Weights of a small GPT-style language model, trained from scratch on English Wikipedia: rotary positions, normalized queries and keys.
Each number is 500 + 50 x the weight over the matrix's rms, rounded and kept within 0 to 999. Layers, rows and columns count from 0. Numbers have three digits each.

# layer 3 MLP gate, 512x256, rms 0.196, rows 13-29, columns 128-255
464520518460518585477424455504529523401541566524580431535483593612469599432388585421470388489443612520525476515461517480468492486571459536550639521482509496481497354516477517528517513433521529488619461517545506514525459468500499574485477546561514482588578588534485411513466530483488483469522476434518554616549519527491561516508579424493545452437517596423518544542485527481467441536458
518470572595537580472516436567507444590538465510561426516514472477468517455464391577607604615523532473559528512467498419497473455472522500523462435587485534588501583467473557538589534440352562472508468464541560522455454571421589456437560536568496431552574429483516548447393443565577493459424544518547502489436449444434535462490538563470423508485571345474476522525484482494437463498484
423551581514503491564369574514470512512481434523538450582503393452405499498471477408588524411537465483489499421540550514491605421579580557611450428497454518541518536512569508461554452499523407556508482610599477452537545467564480589395402541487482535466545480515538455543567508478527530564514470507440593458457518540470526553532510467528513461415447442508396437541462485416465499563531
494533480508462476423537488473564531461390511483537440474349450517473522452531457501545524547531492518490463511558537562483541499580511466452443515523431527448480468483514568472472474580459495469460472505493563565466508477466590469529512527478564514493522548486518560486429562574506457491542464419519544544446455457530502502451426457464566467554551558524566588445435447429563483458495
540393521483411408412512442521373480535429433489461464431539524534464541516560580446433465460484475471574590578558446469527545520475438499525520473506430487540428439526520441540459492464466496504504517466509448502578487568415499523536509501477441474479527524540516543639523509525547521461491450494520561513441548591511563570392466515465544505422481550593463547464561586595470517472525
467480545485497431493498509504492527465506508502502425496434514539513486504487479476508427495557513487499454413517445456521575487511533541539427543495509525455493407448458499589426500438514532480497499510520515503472556513552509511532514509460546497524607425520450559545621465613488503568485520494423501494457443476506504468519515516526456492559480474506466499495506524560568507541499
489501567482490538450512519460540460552501481598497493498471579440575540599437461442598480430557560531486471554547429571495525588494549546536537469562535390515531461527469489502421491540516519512534526547587442551475484543433537445437542460495525485469487509483584506548562454495490534506484518497405451591501510540573479554501529497451543535500609496488536458536524635443520562575504
481492528468477461503472490594512482544526529466380502468509377422479564534485456537443499496528553431487436416536469511478486515507609427571538516504428442400443393501587540507404511514472489562507465369530596506506542373501493516578492444510476444524531496534522440520588525552470500531579480414473576508563405534417487481532536507500406452460497517526428636602444568495459554409501
502449433538442504571513491465489484432401460482510484512540515499506542586600459573507457520500519400533526367518539575443527430559445482502448474466430525501489460477517514499576555491499515534499503501550550457561469479473488465520475454507493510430575463509463546530348459603430510488473450417499500478473464516488489530584491448547478521459411429608540534462482514536498427436533
474529463488561516475532495538506599562523526513501492521504492403411494509494448452528555515520437470437445467581411456530505504521499506444420434496461569481526534430578440457435559554519530483488519545505543589511512463573598463598531559508531538547507479513491529509541474569447435469605495455578466564514461493439478514539511513473501556492531480453484530556442553591563524512498
394473453498432572455450503562500495447443488559573414554494478520472431598479480539601519452562537509465548496547516433428500451581527495477473424486550601478535469476489446546426469320523590472519528525512502513564555430514494474477546492479482506492522490462524513513564481558476536579548480442495447453466479536495524483550509362492502528526423496488503505535516464383549435521497
506509522411446566500549496541449509490471513305524485464435418485532498507487435516521484455513525491481575414519520441516474428523451484562485558583623590396412438415594481500519523500550476538573498602432384558506478431485473512440517442563503540433514515460536487523421449506467448537524421534460484526511427598453531534478473530569524548485507529485434484670368578572501551519520
534474430550552477509455502512548436504480526506463442467493555583469487486410476467543501449604438509399541468537479569593527477550562494458416524546532485541399445438458520566500472441483491521497539521563420529417548563417429578531593597392441484460442428478485438489458484491550414532534487510433552644484509477560569484422439572499496602475511520546502535442498436425481422496438
488466421483464577542399463510507602513429450598508554549420534488518471541537553451556456496485520484498478520494465544445457477581455523469449410463504467460521496539475459517482439503539515599435502487470444518498401487453544576437484424662365551506514485420511450465535477513503472458547458521522468492467499511455481501557470578539469523512518530561452509437553586534410470569502
574503467586524535513492404411427498490507523459495386582458444527498456574473518512465620527526491514526542447508523427490414484573445541598471548461491539499437476546579477445537536497485426437465543536419506510573510605549507502511425504443541461573554480507585511496461444660503497419521456560580531432542511411466593500438516539479492487505405441549382573489468474445434520481493
486456535527512525449538491487422585529574498425416418450478642628474550494427449482493518496419426509545558392512494463542518510508508496559551524467547546521436472469489510486450545510463550459456561620473458492464594420541608407506583494482540547452599501464544466576504494434581531518460418546522488548448498478484490434513437449488601492459505500577449478559479569446559527426514
562514466610587581494423422495595440473516455536498495512477543629476479531519412542532492450600519407519547459480517516511501606462433509497613417492419498443454510500551555509508484496432460548491424456475522478527506584473526579627567514430545463412550475406444460486550475521493509420458496521381488568466482504496433507508509570601574406530484452495426448455510492560506500549433
# layer 3 MLP up, 512x256, rms 0.204, rows 13-29, columns 128-255
543421576529443500543577521489538532624471415535515485499572518474597526420475550545538524378502547446521526414624561539570523495456457533507432421476547530532495554552423401555478449628527522519489525500519503486511560544514483490501407313573472434549461531516471566554449466561485543450452456519520502450526531500492514563504479566456529423583504485506412494522546478496494432462504
525442540474481520570451509448493524486502499381522587480511487578559469545540584448407467516424493566543517534496480583525545540578559457451531575479484470591426568518494507502456399560560559464496461495400409425539556420587463562620404452569485458489480581450525495589518519529503462552504491545598442557533526475514567438486457469476491448449451520477457487647515556567464478515509
481487471470399464583505555492531540415469437457473466580505563491538514489463503517501560452547471485559490502600452501591461496413547507453554534513513514423484538425485516445529347450488546505586432433554494486425403545421460583516506571483582491503498396546516518481561419538552489534505532589490549530488486452400484538555470497480596389567418469423455469571509467595472610438507
540518547492545524519483419538543516567575550560491443617514462497448611476549488505496586534548532413442401482511453531497476569383529564509501498483417468517537520489573622509563444444463502449465550454534476553567483479489537504461494590470561534526481534503535562558551623443505552419500472460546522491507461337528536464436540509468492527534515530474456363496493499535500478467574
482459472494458398374560422490460408564456459462522538601431444588481457517555479473480502422539568473550490525502471463512496559523441500502518415535527443444464558455572475589458450492503538548531526563466452521538494483428507617578528469417452525415450467534451531554475484501551549527481404524474588487455429539503554509590522541505543449485500545513449531465521442486476492438485
485493540545472452509544474542464475461503518505448463476501420514594477495557471483461540454513517555428441426458531426539495444575534526513413500455466576501503446519486454637449456477517496527567465568415596459546462512563470538548532487468464543469495554485486502599576481487548496530555534470379543490449436536459499452476517558535438526496426424510454458524549541516531468520466
477426473466526465569566476505512454445429502401463461520593475608506523441488539464534517524534583458429601481505539477521472523580512514476529478485495589419456544504488424446475514541516455501460421430463503466463600431544520511515468614487550466492571512506435553578467521464492506460508539474512495507446586543507460489494463580563565565451561526527519444565435467548535480469496
498493463532531518506500478501502547558535463443520429494475521419605482544473430581445436442503460566537565441519428468523495507496430461476475377545435514602466606480431503526433539489527427491451513542412563530569518471501498477504481553400581511481443477647535611412480579506546585477431529418537563559571460458539540547509485566551509429521528564405505475519477505388637406495494
442529522445581400484471574442501524481505579501465478466466540586438572506531480519454505525462499383514531501519505528389512524545464517590562515517532499506598444471478498529652488516493643521450506490409501469487550460447526536643583420455466505477480510436466533557492480612541484376500510530485424430468548508515442448565538584416510551587510412429511550588446530581444503433497
472461525481516392544475550470462441526497467525491483489540428532532546532613513577473388443614473555597527554445499538469488540507492531500487540574454493530506538586470449521466494440517555505516467518388541473495472600436480516441469469497442512573524520415492460517477521499461518609437418506464530499454509427628482490456552416571464514527505560465519467484565462471456481512527
527604537501533458520438452490607355505505510505414466429594487522540569398550488465480494448532538515605463568430509449552431470471515468538466456568481449550471587451573454459521458548467457499459505565515443473449555434460510515477472501464544567555554525494478533553557539583427562452435496520462541621517532512439466486489460436527549530535571497378547532380473565512483501535494
482579543465558513530492488537553528395366474459483462491562495494559452473514448484573490530603551571411599414469587503553453454511402591475458489513544472553513503489459479531513549532517571472415497574472437457469555490497458443551496564488552439540441471444490574506430370512491485478444446451497444478539487576456473510428529563524560470538518534496595450546475542478529474471489
479458570507527443488509453475521377517521475429446465535580457606487398527435507442511501489442466531555492405474480465538515500533560559557500537549498448490553406463512507544546524447515400543468536486518436492409558500470502476482510474471450530415415534460524461472454433506598432553531625408516480443534507555567598488533437533495499452505465541494571504457492453419491518429533
500445598478467496492585465410565470553569530468547391474507590606501440462538505537513570482411536420420478508493569444447527553412587590470521470566477520562491485540526493578529511597457563504504499493532463547465543554414446484550535531443531518555538519484418417473489468450448502502468482528431521470550510546528542491469533575480528527528541507453563518530491568538553525455485
420430417483498517509420517467482500539463496384530547496564504529481496551499566543501498424559463465518530496424575641497391474523503561486434508501546579468466526526486487539497412448399349517425501605476566500483522511483533524553487483434455509547447442440506480569476594504503612478624454583547556509408527483485504532503409465508510501493534442510480465427554434614489570546423
491537561510500494476545459495431451453544494516559518473452498428482487444565618503508588545440552496521409576442506464513472524549570487451531492530481504536473469579575539530470540413428441440545520471478412564532470381553521471604430510505565534460547551506425554491563580525397461447456479469528479397485414428514479480473474528398539468455518488532445544418456480527523520485503
493509450470570529453463484562549485539545532496503559527453560558475438453620465495515546489545452565444581488413499511451566434628546548498496412491506452507431544533491598538431588442333507597447512556484560521435481472475515407445470486458514426514454574475501432536584446512485452486471502524517481483464438463508502351494490470537453455537469527469509485588527505604530432432545
# layer 3 MLP down (transposed), 512x256, rms 0.194, rows 13-29, columns 128-255
473526473578448513560456490450453540499560512489425470483469477468508543429484519535492534518440410585451536510469537550617532518525463661496533488546621500519508539498460508422434542504616483580503488459479571448468490446519436544538411497456469540558462545620500492516417507571572550546521569527525487547495445497531459503457535538498435457481552512451549371461509484491551491474494
514445469512503432576520642502539487486510594435442447509480475439451465589476491514571476469548578552482586460516466483402541526572494466609508548522507492539472410483399531475500425455498511439477608400557468443533532513555498472538447593548444521458440487493468460470541529546431471562527561470474558517534537557402484479488500535533500525365450489506455488476519505597494521436469
617424418543540536547526493587511451429506483507534467369479483447495505501535512385550601464470456556435439439468525474593516549516502477479516486521493494528491436507524552425494546456552619507466501532513468452582515496453471497463561456438563472446498397535518542505504478506521469557506450453509432495521474501585564507500436573542413535471455492557513416561485552527431425531595
483485524457573505488500506355532448448477504535509609523481459443617458534438482497492565426533514506441527463485473569513540490478495475460431478443519620462577566476492473535509479385551551576496394570519552454390560455520458418503469568441457473468480463493457458527420563521562461558595567484512491430506439466528485565537537512424534474486507596492547545465520507453516580530545
529460519476468467509532499475470551515494545444526571418477476549429507545540492466566448513521485489528470486472464432413388505507468541417554575455531488510445637496447483545512455423481531530379462504531537459579501543465501487561516534464459498518571482604464445551503558557550480460478521472544515498485415485555530516541580504593507485525538438553429449517560531516466340537490
522517607496514457563552524469419583466487478464481536404467510548560422455545479552454569527537541522514468435397513486448550534518417493527439525540416502462454445456482486578504523478482459459539570543512487445620510444554471519536528468474507490433466468514488419373548471490490455456562550552442446541529456405510516534451432476514406479435587494543536515573513449578525523528581
485454563508520497478491425517489522529434437525493465539588519513458478545483478451502479514568532467523387483397451452514426558560458525484507493578554423454557487547524542426587564429524534494554503507515604439488449546508450435458560490480545536464597522494512498422520507457495491532571430568574345438536575501580569420545520521466582470489547528576518541456469552478489479556486
546556552512510521479514372485468565469438462360536435519573552452449521460397473513533463521419551411462473517568532588393472413492540521445591530477538505427479581429430423419443606422470629551494501621523532413351475519526523553485506577481613512362495482564473500582451602487587486446614438504587464505513439503476518507519522495539610522507485532528512471511595601442492505437453
571486494469419458556599478466464461492440442515557413418450502509481351559446507617476564584503586514493510423452507452410551553450447492596464453477428504516454559505520493446432531569528443540525493490452518505473472500474535453481596553547557573433505497511509500441447541455468535553484436458424541526537495558522411522614483542506483457481536459505503398511503423524477580437602
460512475454474541503446531494486555489455401550485418447554531563556451514581428522434519552530592562592524497499493475474535564587489454481550481546524481518554521487568480519464539534558442487490496477537493430439502414582422586421440418539431460530510479476458411541502391478445442492397544499513589512532477528528499505506510476596445441513456509502491484484564454474488540510462
571448514447473549445477433439525484483569492493489449494451395541467484538489466482500549495495562426516484523547456408501564511521517447559544460400503538578526458406491455569543496482499583457579488430498514509522410466519588474497492530543445545437499575509540508503568489440520429509494542396576504458563474549467442573538386476558499513560551533525473609530469506474525471411562
493537609607538579437583491420469535503374559514418495512564421430467395557486440484523506513467466480590546514476511417441564421490484473451452409543485441482510462595489420567511539497550442512456558407509412458496526582519491582543573545531478519510587584489508475562383437509507501447460509533449485493487511541543557544464458445447513517517474425442503541358477541456516528578587
469485415525460483486537462570351609489468504412581522478513484551453514417465431526462469431440437525518459502515504467508445501557448530552551521488492458475474451518519453487489542403390548532448523490621510609487534501517601489518482508614469474546436435415565451545520532548467427553472589468504475524517524349551562546557516465437553430477533549438509533468490468496521456487453
493486491540488537485518526518579470507470512391428479499520445515518507493526415493482503537543487492545478416485519440544420498547503579519533550586495464513501444451526497498482579463419508497547538426487537441473500430515532439506529562501556503540497609479493557455517379514466546430438482528464459521452531538573455541443531499483473555525607462481518419523512539573525578494572
601513481489554505455472447459514583492400435413438495439497453442537450364563533517509534592450505453485488538469463520468500536466433545471517561487588488512438596491504390414543492586502515414475553469509428477513526483589522530461508484544441460521533535593501518495507497424493519507457510503570538442427522487510521407513556549516439465517567347446508513480513479564501541539475
482425446528470535446538611464455506507482549482610430468562465482474374485439477518526483487534573470542538408476564508448457562487542551554485475451505469598514620511525480558485452474468459498476480504438465495442548534478565422510545543428534472549478479515457544497465448467550550512476496453463528478577517523497434480443490494476520503548500547525583451548523496474480479496513
499449607424537511410428530600542455505550455548553495511438612511485512581563419562461541498542450601522435513539467606451512567509460595468552436500492462500444568527518488478463441501526446565475530544397437572491467618534602453453493516572504401507435526470479572526545482411399518456493499573487475447444585418542501574578551485401438420564451549453573543584488474552465537415531